config.toml
n_layer = 8
d_model = 96
n_head = 3
n_kv_head = 3
head_dim = 32
d_mlp = 768
vocab_size = 4096
activation = "quick_gelu"
norm = "rmsnorm"
norm_place = "pre"
norm_eps = 1e-05
positions = "rope"
rope_base = 10000.0
rope_fraction = 1.0
qk_norm = false
attn_scale = 0.177
bias = "none"
tie_embeddings = false
parallel_block = false
init = "normal"
init_std_qkv = 0.0576
init_std_o = 0.0
init_std_up = 0.0576
init_std_down = 0.0
optimizer = "soap_variant"
lr = 0.00857
lr_mult_qkv = 0.7
beta1 = 0.95
beta2 = 0.98
lr_head = 0.0128
grad_clip = 1.0
warmup_steps = 200
schedule = "wsd"
decay_fraction = 0.694
decay_shape = "linear"
final_lr_fraction = 0.1
batch_tokens = 32768
seq_len = 1024
doc_mask = true
train_tokens = 111400000
steps = 3400
dataset = "wikipedia_en"
Each number is 500 + 50 x the weight over its row's rms, rounded and kept within 0 to 999. Layers, rows and columns count from 0. Numbers have three digits each. The size before them is the row's rms in percent of the matrix's.

# up: layer 5 MLP up, 768x96, rms 0.275, rows 542-610, columns 0-95
# down: layer 5 MLP down (transposed), 768x96, rms 0.282, rows 542-610, columns 0-95
up542 088:552480549415425599507573459509544473625500677434554516552526479527515480553568494543532470484455547487439498559459521579516557515495490511429503564456490553481565525497443536554438423514482496461386532535504521403503598462492443469531425507587483508526562535516502493445509530540479532504
down542 092:543461470540521547605442532570526435515493539533437555481586401533431452624537437587488424491502505482447515617577499540499542466504421565395539519494520537494542580446455522562455538545524523518485560506531427387463543464529527466436482506515455541502499483496507542494509615544453469525
up543 109:596540458433431475444552433569533538481531411536536420412507445557491496568550550510593426449490480478441499598444433490491469510484475541467552506551454450553543595519543509469549534553432520542517422426496456440531498491565534565475489491523539470468390452475511517542505625541484419516
down543 108:518471489530543481470472639546490443488418469601469476485520471476516565430591452538451529341422583458498608559571552494506506526467538531589490559446410440530490495545466509499467528448466462493480460494474553485549531516484474401493487496410507535410581505514524569498504501435545458480
up544 080:564473444491524430507443466547484428565471563526545448475505471520456600465548502477536479464482468464610458609516435470542547546465367533587548549471512440475520529420513374513509479489531512531489433505532496542478478551608496489443498491512349514518503455595462537503499460557455440464
down544 068:427513557519467550494446556549492489513470553435501570498478520422462406564488511489493604594538533510479462481536469502490485390497629511448457536534393513533581426557466598483540545537463467505447497475509484415505545382462441481512521520477591496535523489517570416556431459421523529465
up545 075:534525456484488483481478542546453487506519452552527472512547533455518480450486544525569463521457595582468511472477442565579579494511576526535469547518461537455500463490583559547547497412437563437411514431488444481421546449510482543494531503540655473504488469403451497454534545489350614519
down545 074:420510532470550461462490482521537439551426566520468488537503528436579528535551550425467475544452536432482425539519411543429484449489566552429408482497540443532519425497484447451463566509568470451476490482494534565578491501520418468415603425539546550501556516516591471535530573508643531489
up546 091:482461507560479547477579435473567553498396504481597470559394522482531501535487496490542454516456437493566435501560505484477484530486511516568524410475467467462529517553495508531542496525489519488487408513526609423474483537530518549473660479476598600530514391434468485469491484570495504634
down546 084:488523545526478491535530525512516607452561503507424463577559485518501436482535579544459519466416483559532591516483504387545480481473426431532498558500483587484492474446546504528509524490500590601485579547557502579583371448496561400517487475531579487511537526486454472512472405451568465424
up547 102:531516558460384559464510478437471550512585502490516603505424487437584509461480520476567479508446504581558426553454499482485531443495559496461530585585521557535552537498471485522453507527511352408429483473501417500554478520507458448398420480534515572494556570488488476484558413517577516476
down547 106:579497527547453473527462454540531502506629513519528540505560421456417584457545467528589449486517569521557487452415452552485498531568600502546567521562487532484543465572540584507505438523524492421573457410520493550543596556530517401503496483472538439473437424472546434507500449419515548512
up548 076:527495532514494618485575507482544520459488429454470497639452432496558446589485483543364494454522523598512477428434505515503527551518644419428498527585497507566512486488517597454493470485410562491505483533541501496512541538458462460642476550480468512462497494476499524509560550481533531489
down548 083:447585562472558478489472432494450465556512494470543573428614478455486441492588481403523534584471510430481506496506432557544403541417533518468508510426461383485465498559521502542530600488551449453569504459479556404524589501515397523439477530459492570491532525472528413480528477484455528479
up549 082:519514434549480410463556480430638400387512488511521420487562482513574540492503447504471542567408488578481478415429556509530505405473508524450562557522459469456463503451510464526425479510495499476454519530533440499475535531547511476621475479474351522498509483523545509434517511549594509548
down549 076:437552583453498517479408505507357497472519496463444572453506456494459450541566523457613455579556488402456465569599415551496458466495526508576508498467552447487458436572511505543495587530506459505512515468485492482493517434465426525361539487489591521506534541504551437530474516418489553466
up550 112:481529406410378492492483614522474462591467529555505499551498435504481490475450480517494508505494521514462557515472453572517462478496435501528490493556609468534577472344481548512434438561484572454439535493404434493479417390460514461462464484596532501570553416544481482500516492538507493525
down550 117:486530506491526527472505478480561532517472608566548498626503486471579557497459507505484467534473515498484526481433482599493449573504561517441495498493559466533524503469433507578514488435471593471485406513337484382520430512465556486486398572562555524507567532589525484525488483495410407512
up551 108:428547456559579476456511542430537506395483596419519468523439499515459497454443576519452524486550429558489531528430490507520483478473552481511514507524450490436612390430482442431650583507451599501511502504480506493575579483462500491501502499565516535520543608487562474565461452561509483522
down551 116:559515556518506419416520479541435571489617538495446547545595476537499472491539330622497473539391452517465535520451530533453493529413509552536513552455492541448557554476509549500502496471582497512514515527474443438629462483441568486558482511480560474541499551534513509478588546478509540521
up552 080:503507456554479545497384489550564505520571474506414472582474517530549476559514458543477435453517471540460445387512499559505532525521573397434554499595415505522484421497539504483463548514474482502510480530525474443485580493406433533625383540484562453496506485491551559434473565492482607539
down552 075:420520583490469549475507455521385510470502512490545549437552481422440482526540523468522541630509463508559513541527503561412434396439505536533473492453554463464554464578449490553487521451601473492502524465555538405504486463488443542412644515424543524521511544531515384531481452498527463486
up553 081:485467528541491545510458517516405528529476436435505529489470449443454452563468527487555512368540517495484524532505499474440531582520509348537427473531571527490578524556499557448572471571452493463507498472473569566516511560379526522491379551515589481523352496528466555504519525469464519457
down553 072:438513543433470504471512493582571543518525536533509587508507461501527474509604462476517475644402517443483482469563481537495440411469503582528539504499429450448494452527409463553511565459584421504507522539531475416525531411536464504376583478523479519523553488438485402560493499494553590496
up554 104:646456481499448573524525450463407460400446532470531522480453532516469486456516468515500502497545524530474535415558514482437541539478508504560465480517486544520508471470441427586452475597557431440563511523469428464450397498463450403426569510516538542569540483510453561425509563576587539568
down554 088:410525564420514465538459494472465534539587437542477470608493519450498484460460620567540526474464521442512536540427490496581587494518432422375547513458527544521456518478564519509514423417479552453541549587477511499490454471535602472523428455438491541564554515522535436492494462449425427502
up555 093:492584541561509513508512540480460508457511574457543453511423478547505530439553443557486508477547487459461485591560398525505481450454480511478487463442563451466523377426406456509427600493568538432499457519494527440548440592462517433399513498496520572616490487497555452449468389464501478462
down555 116:425575481559478492590455497465557403471441479510604472486561380586513457520534524439512548494528523478513521536606499444459405430421606476499494421430492462523509430508594515449518460484531464467560516544510472532435447546522476567503546476493513584445581528491460444458559451492433498527
up556 101:563541494545446473487536446437566483457540527491468449467555484495513425496466462504523468537511458491448528503498494545558538380441488494439419587471550523571602444536398404539456574529482446506499542456510438463547349505564533612544485558531554555502492495562567473524537476456410530480
down556 105:444477414515428431454441536511447405456478493437486469487375465554414579572572459494438510436537484502605488559464549530476549562512466502534515479422452451431578514502567457561478547493474536529561542484496525434460483499452546402431452461556536427463591532505499500419473520491450558465
up557 111:558595517521503453493474478466540426400573474485449491563504610395554420497408505534530416437474475546551515512637470460540499472460509450583509547547531536542531505497541471394518444471557512431488509421485459534461436442482596482515502415479524510486548573506550487452453501537517429446
down557 115:470443422549463490505446507464550512472516434522496569450549435416574558560510506547580496529545494533519540449482526442491544483483485466535566436457441463505550523455510595525504554557505427521535493439548469455427469534610427653459484539512431449451398448496574533431468548539485566571
up558 109:524465534477508437432501440488489590450493475409507397535535520427537508460480521458524606472511548586441563543479516478502505450492538513536532363533513560456450451457469436488451412511477401502403434570359484496412477521490531470413477497524484426548469474557452487498526530513580492478
down558 103:466555500573547529601433631449551529605452508527531411447416457532534436480482508454523490454593512469543459432556489455492447439454435471546479527552570542491605479505481494564472543555443587555506483557477535568507432498471439419431545407524525446466458461514486458501571501504512517521
up559 113:476493444472519471444460519517466503491489435642546537546465476456491591424489516559474514449453405561494463526467573602511474470413429521558523454445490498443416460534473487465528446530600385408501632493436497471532546498503505500514542530550570486513510514521504479473563438453530561400
down559 122:506479475431524468470461513487465619484519469544517489520562519452474490396456541504471521422433465390578495496478528592448472551396515471508589518505561510564451468531521534571456562498530396525564492440555534581428490490522538531543428561438573376504509526519437460400552472524503525493
up560 105:475483496511500531435536461516469468449510318512573497441456508440516529490489429527537520541495527493449450505557455560514456472576508502476471476484548433574531509513559545509480426545539472546594500574454423435450430512465544527471539491564470540464514566510563600431595441540578365527
down560 115:582479529494549553566449488541581471513510506463564550532527487531572548532485475565410542565480530443390471477475477496398494438428526567475486463470512544403500503536433381453551512526508479501563432463545568458494535439538507450453463606576513540408470503508542564509464531402503419563
up561 091:552527550516556586502441447536456603593522470528501540496516502420471505417497416559424405464484452520463505598521552504464495469541577502506482494502523490559517437523467460509481451485468468427489308519502401515435509396512544457511510492503569462462453437523612456483481545453514501500
down561 099:560434507575450469500515500505489401531422527483592478582502537508544485576548460563591518434521498446560500424410551554484525532509486517495507470460500455426542450583384436548463542565521481424535549582513513550521500508461406441552501423454533487550473535546441376449503496543455520551
up562 098:541547467619585640508531487438581559585490576524478457479481507518502454545535470530547496511538435471539512516469477504550466494545571560393512458590538529543441475585511540539555472432475483498423558418503510496421453536494500512501472503560598498621495410504506449517440466437475554480
down562 103:515510539499443487465456581475466445581462573553543552521475523456494515437564507456581463435542519380461516552461517544502528421533586489521548501493601498552522422487409583503575493444484469443561507439473546484501522508490547529586491389593509548464505482442574469441488609481517494403
up563 096:375571559532474496440510534418492469556528537459405520506485516469551503462513511494486449421504422521493598520491495475544441465502594407504548628539529502410532449444503464390583416463448503447533546528478458632440499480459458515515421471535475566483533505550440484511506543503475556510
down563 099:470446450622484539505458583469510494534531509385446418478527414534516448494470615491474471526511529460455583436479527445475480487501436519486525494424612542543467424431440486468545479417587498488467526640496540453518458459492497476506464536537452558468509518535416472391531544573471518514
up564 110:510547528455428471538529515594463549470494417471473504526605539462467475489518482493498440448507515579474531472628458551411524435540467535503513579520585484484465544435476561451404361582572521458493514524441441428488513419534494490520544510566455532471590539590564490457544502507473525433
down564 107:388544442507489528546485552462496458549528533454437474487517577477536526565372532526456539485477464499524449507476500564486397488545570474441563502559571500547528626550488456517474485498557581457448441448541543516553433441529598499544549501581482433429582561577498498514479568548429496449
up565 100:483516509464553355489461496482477522450482578500481447523485511526471470559575524414527491463554429492491514514468482620528467495452501538443563482455529454440555487521444500432509361480554510520479617493501462567507470522566525361478463456503586457582420370473486456476505510502511553521
down565 113:512477553476512486503526462526538530499550401529517500490556523497552522546476475489502569566547537516486526591449454375518478511554463440493454510570490578543472548609563454503472485468468543516500445507513555478442604416586400446591539452413424438415436439494492556435483516477596445510
up566 107:556469632442517506403499519507586520473488492475466458472496429552559467437536521472556400500424499492561514488481414451407509471497469559528450480501477543486546483556527578578494505435498523555534485547490464562566589558491560517460491637622533492493492472474523536546405469576545441544
down566 098:481424518528520493608478502485433524505505475557513465488475463495569541458505475487472483483530631465458523435455604429584496450550568461563516599488511623504464492439506378504523386481502472576539502575466499521440534589461526502495487501490481581560612455466512480506544532472600529483
up567 099:508477437433449545439487516544611452618476517467495460420464511415483504515635474515525482549508636485445519454598434471469615460398532513459474515519532463515566472491447572557529426524521529548465541427545499434444536548526580427523511505515547526513537502531456437515470461460506512520
down567 093:490509500546499400539491511391427553364489485598526494484573521557536527489401558490398543404560422470523468471465481540469521494567595492461587502515473605539515577401522521526492541483548520508465499512397529506548533501549470495484488496481550456533467435512440529490467574533452408526
up568 091:528449614500452552512529403517515582514554580490571494538397468469476477390525535451528414498513477595565553421495490464521482513493479516444554490442523460497482510642520531500546570597592464492522514434547609517491529532502521394550474488535467530497479509598434561499512474521472534499
down568 096:499504373513578529505528540544497551509505478588461472555513551427485585410565589495573567440542598516437553472577520535516478439543504474574500519551471581449563517538489475523512496395420533515475461535500450605460464531453497471484576406475455438445575486526532558559517477503549470545
up569 099:542433452426513513500536490517551514483490471447529508516505492539438527517560419507499452496447496506462499574554462533425459472456515433531483498488450428468452423532545551464497490368496644470492559539368459518516454558471569441533403529567489574590452547580535528456493410468441490577
down569 095:447405461546615507515499506550448492501558521556479454492541550458540512558375546485509455462454494530598494566465513468501604476534471492460480452464535506502514431583468437504438577494499577464550534593442466586519417388544481535442448518498430545431438479583485421469518488459515513445
up570 110:470482429482561612549504383470490520459427510385552441507451492564516391439490493429555505466426517539562474487472442536521486491432499569404520485551537552501524499530449469453549541462500411569589437494417475555459504493520478480435457438494449591520493470558483584453504420497526505437
down570 113:382430516510449445550443584566507534436432554424600523473490493518544490511457543507431517564560560553488385465553440526504577464487530431528450430483481480498470492506512387435581560518581476478451525559467526552572574530515441498486473523519442511460433547485456407546430496548510463472
up571 107:568517533503502541439497566496452480552487367449497443517456451561506505527458529422615546512600493523493504478506532520509500511497577447454473447487551610491513430507507437522479558495556401537409437534510560511459512518510644342480577506588540459506470453503529463463504484472507503459
down571 093:468421453538367525561514480495493470450571559455524445465441617534511519476491482529526481501498567525450513516531501576451503587502495434517536500439496575377453569457625527536569502471461565540540553525489502492580479514577480420499503477474471506440446451511446482403406573550568468503
up572 105:439585487539568512474477560479516489453461574542533463568425552496447419463451433519462417448479522578514468544579430498408499519487421565554470425529502534484481500429523503499318430488469521522444455562469506537476465479488509502442570433522470523533422422517522439519426431470544466542
down572 101:518405554567480429523486490584528512450529446569355467555554572545516519517533440513456481440481534436489464537545495504421553448436574605516485511511510447438597469485515505512560506485487527403517555453553534452561473507454518572507454563477420459568450471479539494505504374553547484425
up573 082:525463627421619509454598502511459504450402528549589498504535462454477468572609564516433534488457503437468554454547452524488450443467527439552475444525446458558507519452441476510458482482539508520496439437541448614483559551597503569527501536441434591466492522518535486462438452495511468518
down573 093:453493444525445446483541485539455452554589523476452490381467475493441465530521528465513558515491518564522437459398551542467515569529573470520438435454506499547502453436556538498555543600605554501480601502372426465568573441400481497557521545503540568479521476556510467529502536493439428522
up574 107:469512506572636535527430498513485532403397468486533544436498441460452507594503538535495435466463365559465484458571496575558528487449454432518512496455440555443470528477540443431501471436498489464438454513522500555495452565502511541551491543504491589455490612502580513412464481573522554448
down574 111:521483513565442436457428501441477425461531437507521443417525416530458444529495467559542429490579411511491560435520543529454483540484462539495513458487420525459449539427479484414494477553569453464545501535374482424568508478498539554588487538545515500598454465480483543426652554487481464508
up575 106:508442579579497480473534526530440451492546528502566396469527393559442498443531458577504495474478556379406502620473461575625452514544454459529482544567487500556514531523480531526467531493502450532510427460446484518488581617561508477577480476442586555469534498474513538483542567518498536465
down575 104:467533458551508502520540464438454475502519548474512561426492560408573525570465493433503455463513428614492491547539642334372516470488496535500527425428536469470576544429541500537506524548472491472495535527494493488553452495382511468401478482473422475508526461537542567503517535545474517501
up576 104:484510488542461575464533518460525479521572524492470485545605522470472518527509445582479520434523562501518516504509433610509469555569505432542450493505566529458503438408606543484465424441635499555512540445419458474457453539476513410464490488518423516553482479557557521630476462521537545615
down576 105:626532514501568414585539432520477512475541505567560485520535452465574467589543458477419567547526483424452551561433547619490509503567512409565428499503527508501448463439610443488500476409562549495488501460459570481469530568451542453473442510522423529588508506455538440475489528500470484483
up577 106:597530520434476503565602540545542490607549518456523480465513390524411491454548503529475428483523505497414444436444544479496457507555442531477560589563581483529514423507453520448483554531489455447552541521460607477451555443510562567458561497532525478531493459490470608482545473474529628496
down577 103:489477537504584515466444544548497501484572418530452605635523535473552466444561484432475438501538540564539455561486484567544498505433486460510522518472523447593551567535467529566546524503474524503529445469334432452516498493506454409535450513480433458401548402473473425530462507554526502512
up578 110:390495565504510499475530435443487527386432448478527482450393565464476493429574528434464491429462544536570423558534531464504421457548552462547570454508439501475526481543486528484473522480511537407525466512389474574440515481567533585468412426513472460579548482530463467415462427495452505479
down578 110:547539592430525444438597512552439502577499496551469483489488469446589565528352416457519397573428481484526474491492527451499525475387506542470464571583528525553425586565499451460591532569563495523500563544564455518511530425496538510532498578509548494485479502471464452454508494526533459484
up579 119:541417428502472543454545534627498543546523629446496516481440548502419538484489465506500457494453502649587410524536535524507512492500493493436483497449587554536558482557474547428455553523558515453467506468521515456422578592447519517462474458471539452501425497507521418534502485613543431497
down579 113:552537531441562520490494476482516567500543535568479528524521514533485548440455443573522531433588573505550582556530439531392419435519474481488471388546536600543546459592480528551535398542541472577494498519513499473426520542502503517486532467467424433494433421533401509519542552590579541528
up580 087:460465582582441512483522452400492468599491488471446449509489492516507485435459632447436543450499507484475554426613505518471513428539557439547515516529503494450472445463513564547472513498453408486450471425473574588538511490529485508418445501512490627565497614428505532438509457487510477576
down580 093:550449497531458493442524444379518406539473553464465424609554502410544498451436491538476532466503494485447520603518457451491449522473559455487578626499429606468432412549502513508526508482538447499501555498528475494471399565447496441466443510459506539516484427395537463518472523479430440497
up581 116:543449592528476552478567522503472454480479531447505525497484465520343506422468541487451428514447498408535460499470452477529416477534555435435492551478464432444576443519463430507465494488556469482433429476381525542458551538496498530470400541456531509487636530527428511501466546604518538555
down581 113:504504545527398510564574489469595501505404499530481465563483518559478522494456443553528503567588517499474448597517507526415396471496505474492518518498553580509600565552534513497524529502463450515507514422444515577528507397476469368511497458573401502508443353446473452486492483503464515458
up582 103:507498518586479553470490436438505469534539458495481492597462374481516495414502517601514453473554439403480500515500533548495417518530421531492423399441522411506530488507532569466449513450464464410574558481406456443528586480547576497564500405543552442467533517444514503524463523530514451425
down582 112:458520483535549502519422501562537470429396595469515465454429486524556522509564538483513478446410530545497553513542465563487524564520527543385453461485513588567590433474351507514488541528510454495475537513526456445517538570528573527523577469498603501596539518576489520585549523483534518575
up583 090:502472466556492506512484524446491346524500419564507506391449442448548500539479524453496480500529443447524508490601534578509580540481545504578508418551492498479573615505519535490489496483471508519523473471499517520416568591487517445589467506467489390438414513598490537528554493375460540524
down583 089:462514447481437510427453557544525489460481591473470489463495503495481448510620492515500464506478598460489503523568402549504444448415475571468541540497469421485504420494491453531538574472485467522521491349515524496568516549429446659544491618433523454567464466476519449504542466524465497442
up584 093:608467544508487490509456457478385467591494504456538459449461493525437444507419543497432462547481485525469485482514476440562427531473453441518440428571465510485446494544518455490602491602434514503483542516568514667384484471562559522422475579482519421508471472475533405513533479514496475506
down584 093:455607413459380633531521527485549417536511476483395511517589386523449511471463543468523579525455506490502447504586457474539523470515550463443497493474503485526619518482490530492398512505542540473464562487487473445491411451469547596507595453477459508508506525513555588504451511491461517562
up585 117:526579437526557559479479484550543479520464482471558476512481542444371590480528500477495581466558442597526535534471475460442536522479536474425468542494501485554456431525475400480538512493408560522425490501492455550496541552483456506532563580471546473527478364436522561575462478498642524416
down585 122:443557446517468520445522452564489475483538560418535524558506526538574521510483634493512523528555462543570515511547627496567568640436529517453485555445476529485508513539553409401506413480535614469424534502545564545499592479507429478525502505459506487504535476503511495513474474473617471549
up586 105:521470531563501453458386436483503418476526471493557512563531603578419507595504552469433516434511462479570532563487503560533464455543555445479470503440513431486434530525364456424447483481528598521428492521472563418516516471475456477483501567514555561472431450570535417448567497465486512552
down586 104:504551476469527522499538505530473431516485509519505412570578519503486540487556454568439390456452505488517514553476564503510598469496537558508468494524482522552528503524463483560650486487546408377533487482446460512529436536540544659520461573465477465461565481503463528414505430449436611493
up587 100:477513574527350595494454455474523487531526547442558510546506584396592594490368498519563445481512492481473431597480481494560454520460463520470526495447569501475523510491502460522482514564488517564477525470638474472529525494574471520401537569493475505501465521460584441431517573456539512495
down587 101:462478436466474562541555526505438516486525499502426486555583613464512505464450455599499449456507497502467564571550385524465432563600536445503580442463525679475474443457516496457537453513420540444476606503537548517532448526553476499488519489526476457503450495463495548538414464483515426488
up588 101:544579445578464432525548471461452505460450466505422481485421454516477439476470533463446438484562495472501435493478510571499395514520437540480493421576492447596458544519491528495631513451508513440548414490457558488520530424498592481476576411518538547536528573464580577482519488559569466588
down588 100:487400433479459503475548499508479473621463444463492563508425520429454433516510506547458578541439623550473530531538494484403548466587547494556497453436523520387518507455530529616520472506542563534545522538522479487485532461563498462459503537471452464403439525511602441412480497501531526403
up589 099:530435592410538578527475442501421513564485473437580440483444500438491506567428439437541437472430477541513510524472401567560461536535447645478382392442543541508482488482507468525524553546555542554528481497595588530498468519525500521446469493505507531488486466532612477531518487500472465465
down589 108:448529448537650543559519529427587559486462420508540465559577565428535567484514494546453561489452490529544498478558478521483418489582559509543523430479493514480542502508528478480467525477512514487481484544567534527573569507499454592480638580492469485486585641468444477499505469459494479404
up590 096:451561453503460493463444617517553552595500499529537541509494535436500477557476509482579530471434443485508455555465489560473466554492534423527492506433539501466437406556517540526461498396518421413560494463447401561541559436544503516524571514512605525532500491480501517463378617559570518464
down590 102:541469427554457563525604611484452484480454490633509546532527505516453506580464542441477513442515480489493382551510536570457549502499526464467425476400557563480522454512483519574546518561553531460451464620448470488600461551561553533586527584502542518444514482495479461452518570504457522535
up591 102:439552528529499420472537490359459469531487571477537526519461529515515509489503543499485495437491544494508402469533426470459491516573494418447423528515547445411506525487466441505488564644598521519491489483432485493479495542497448532478515514542495495494533432483453544471412631556585656500
down591 096:519515451495489528574522466557446518643477543385535415437510506442498484545487509469495469483480530442464492411522543509452508494474466479508447488633507541481445529490569536442491499542609500516493569560438451512488370414556563535540521480460617505459613595504470489509498457542514488472
up592 101:497498461448401526467463457434540596600503535549558460485496460481452435602530483591527481449422493510545422579516581408460464438414596533397452523544511548509554451471496435421501480509508450493521465415522543504520510468502507605536522484470517578447574526497452493456527420520510479550
down592 096:484477476432533542475541444479542468466529536503462500525599476505497521505410516417493536546526420454423500514443573545544556500548579533555472633466570458510422615491452555579473421500504549513418523466472475503529519535459424436523442515466535441431572505565564470392455468522503422554
up593 121:506522525504565484436368471490564443466577521455527471444488460441477484528562497487423463465424606522448580449493495524430534517469545513454523486500425626496494490524420485594518410503488484507504424556383438396508430502487519488465555521621475561524508560544458507527469513515446534463
down593 122:548555525608557532561418531476487527436535485395448468438538454451491498506446571539422442492545586492454556492516546512410541533454498441508527493489434556564442539465438478463505550477537479517457421526446461495407425571625474443454444512461470486553503528513401480482565535531548423436
up594 094:549474508538525539489512597491503518520678426433537529512488540472475526443491431534491533499472418453510494443517484420584547489543396475421414588587546491524460416566484526502516507540557438513536478543537542501439448550497500536431612594572481483496549542542521445498465509457486566460
down594 091:524490488422532437535521517480579520504506477602575553473536572524473519608458592519531503474498447531564475390517512444539442583546485556449497480425500425524568508493425539506431415485493496512438523616455524547403423566552466471493502611520526522427480516507502556546560489439470498576
up595 094:473459561517564543506551453506508481482488363490545489569510400394489488389439446586534411519559518516489530419488432516486441516504511519556459514562506428522428510548577443567535420480518442511522536475485552555481418431497523550465586512511546459466537593523571450552579461462521502452
down595 090:514617493485490553442529437570473511496565538433564546492497486479488552536484510497508486538441492478584454501506413438620504418527444452518466499493496487516510525483526540474447564523525518548519564385463486517532585530635535511488387471627477439459512459546594466557487565498545596488
up596 105:496574501534470578451489564525526579507607473528527545526461482403530447469494553399512399502463452510480521512566506480455559534429511577444571545529435538520439490546455570487563542424470499450457539498490541539373566411503499416410518453593474544467530482552469547509462481456482584516
down596 112:527441560574494543485433478503449482500498536548502514540490474515528535455496445504590489499497406486514439512533565541481475529401600514546506501418540531513471546579528479517540483559404536385490448499518540611481624452519523492515550471428633551495538557514456395510515467543558598546
up597 110:463413541458518489449468387580545621491537657501618436502472537475501471461471493511458491553519457482466477539494433545587560526523494525441470506480566522520511494406492537544388470514469459558434513370595532476491503535459522465529556430486498511488456497495513547471519585441532530524
down597 093:444455542487528538599493453517461482407563464512530467549503495454519472523510518461432462487511497495540573579429601532586499485492645494413542580532539459492402452618470410569472517435521483513448556448496473562542526399571492511517461430460510488450484500482455502483439595506453493455
up598 109:559625435545376469485334516450508521539485458510339527460555497470412529526442512530484488426496534485475427520495436486468461480471507492410438545519547486466524524479399439541481525515470499488542508479420489482499443566566461510528482435529560510525395533517507533541468432435522509493
down598 121:496442460445512472473476450581538559499480398550556449436479530545513496465528545464509580512558491510514518451539556513525481531537449433497565536479562667478505512591610495569499577431488489549467484479446499536533573501556551403512570486512637520486436476504589588463483505476449520524
up599 098:526435534554659523512458518433556497491498475475425513460430442469402438510542527452536426480470507512523429425534403481530519477523493472442510521369520452616514493500509447500534526447532512519545522603509510518470420552499515467492574508437483479503481507413532485421581541454427544397
down599 086:590520476570586535483509418450423502484473498436487508502440550527481479552495562506510508467540494517517494533500497516528475411448616561414468484508513347489464473464468462447502381541469526475495612475538501433499415498423515516557479502497499554561476570492422366486554517611492487469
up600 089:481456560561535490490512598562546472518430552565522475496442425537538476548518532521430500410578553551518430545483523471531503436470568508483463479463466467473588311543495458479498512572431521448447398527530479409475472489609470430498489537561504509525491412472508535455486529428529542546
down600 099:473498496407537539421567441468483496458487524483563573488461430410458482502483564524475523474491559495537512519448365492543485454422579504416440596583446334481526473499475492519493611540559429520515530539547449511503512482453516522536465404521466502525502575521554486523457446583475494560
up601 077:507517550488467488462525528536467485430541494473510523533531426410527469446476466484488545407528530509530506573458534546560472429374559527527500477438503483478592501409498555545438478388453483465532517521432549443506508496570511584550601549510504557451654492453576470470477535440557602476
down601 080:483481554472534515599447467481501523496477460530456514433532497458526491483447507478628584526532553530524556405554533510518571502536562470505449514544546595447547421554434526580419500497533447533391529457481446470477601459457457445414547503453501544482502455571566436444534619466570498477
up602 082:524488516520542466477433443471486444493516460400588507475494393501415561442510548430504488555506462540493548516537399454553434526541566440560510474448487540438485584476523590501542459589601510554578476437443480441466493425543502558576532567506520478567566453573545496467536418433477466517
down602 080:449530491517419522507474533552435569403444557503416563455528508531472455435574500542581425453441505462448473435478483517423399416476443548583502543469459466506559435497420486521456446476464553454477519493603497532490464477489398495393513458470578442436425574515497521526438480521530544464
up603 090:470524549514566571547450486513626473515569505440546406606466416534464439617414480545467582459498491511541453580506536556491454485506541559418465511501587497511544460516567476480421473518448533519592502557493461511450540466435509527485577497503445421541524534468551551575485476394516520499
down603 108:439521431569475490490545492481499517417394522537513662476533488566563503540588494508532591483557540467441419521460409439460532496499561512488557520517543464495541460420496523462553403493496481586559503409562524478435472567547550465468513488541473418575490417467575504512555531519547459539
up604 104:548505529539463438467575488563506518500556480453591445539548511555515524509442503552545487445574433549489553463423429512432449530468540420537446549494567544543423550427466500442479565544554495487520442497435485501442551466440465455495469564517522445507491375491581530401484605574491509382
down604 094:567454463486455474515480542516505484509530378475472459482542572430379473602490489483481423511446433390482471555552603511516504449508493479502538494528527441432548476540492518524471502504526560560415509573508531457502528558585538577411532465479370496469432429475498532522492503420485397429
up605 079:506478506438477546480594485384601436435530415453513493420451405560551459567468487546450536446501461512515466462501544535518544550545548551472524505552477513491451449435505550495455539581421573458477467508423461520490471539460559492600458523492426555408442461452483507542473504527625535418
down605 072:372504461495475499516479484527398434492529565541520608553603512415438510516564441454520506591496454517472459514537363505459456387524508501479501540515525536453582480569459440545538541410565379553498525485514504455562499490525422463443563496479550463528541552509515485498515546552471508561
up606 112:440496567538491507446606350512507465530434437501448506501425566436525385428560498563544519456516502465430505510462478461536522510539464513488533493440509491549470562495439477485546512479392491466563486533465505512471469531568553481560513600512525457607561481429516566567397595506553530455
down606 111:569445464421438473566487546532570501499409461505597602535431546506586378516492506531534462495583493540532517493448462515496467332511517527587478536525589524465456542504518464463544443513468521474470466500396502539536537459540484459463497527487486515451544525496474495483456369441530451590
up607 125:437465541509440475423504560449510412499471554515529491587459495551477432502413526554456506451528454553437402472626530439427500503478467590429439534493501443442523480501536493480483506494477540482537476444455519487399508404527437435443521642472550432462466518501447534546407562474524515443
down607 132:533474581510523422513508560435517480417512502507487500535479487495448470466549329550544458491406561497585466504590579404519450598495408516516502469488499579498484471506541533498494481503450451568504381584497544554529620498553469470509476463550486541480456504486505455388529506558505460541
up608 074:501572540468484529492575492530496387521530513467501428534393486551459502568522472612329457462515521511518494462479490556499527512503426439491502495612478429620551478508471481425508486467445545521513535509483512553523448586587466447635522509520501528401525527530459501498538480529510549563
down608 073:452527567453500527481454479458523508558546509510466570440552570526485457510460548435577447566557546502480527568480485401404500446512496492487438457449494447393488539507468464517529627581487485482456538543514465468535516413376490576443464466604457459539467477414485518634472518482503449535
up609 099:537503457614517573570437442480486489456551508414538537486549595430495536564495577599488425449512555520538485528470531539510436467560490532415538557509516433526515478452474478501475537511415455563544470410423523428440508500521486596492501536352502473528497506553499471421467556483515416429
down609 096:439545559456595455488452477520486623492474490547554493526493513543570472517481517511531576512458499503512577478485422449458581471560477461524449408569615519517469499424499458483450446458533475458482510577494481576533533505439527496586460465628424555401549468437460528541465521431500609521
up610 105:557451525472565524384464497481481518562546621480477496490532485561535531500508484475468491489445538469540496520424501547373518520509485529423423417568487515537505417513634562478507435388575508462504506413457487529490495565460520514506499621529437524527473423478460549505522531428430415461
down610 114:557455502558524542578499556512519550428451500537501572536561510481478440478517510606497566472583485456472547460600357507513559482548480522520542528526433533540461570381558543534567531546584467555503539524507470580578482499552536476508467534529429484390518537447477520469489550586464484597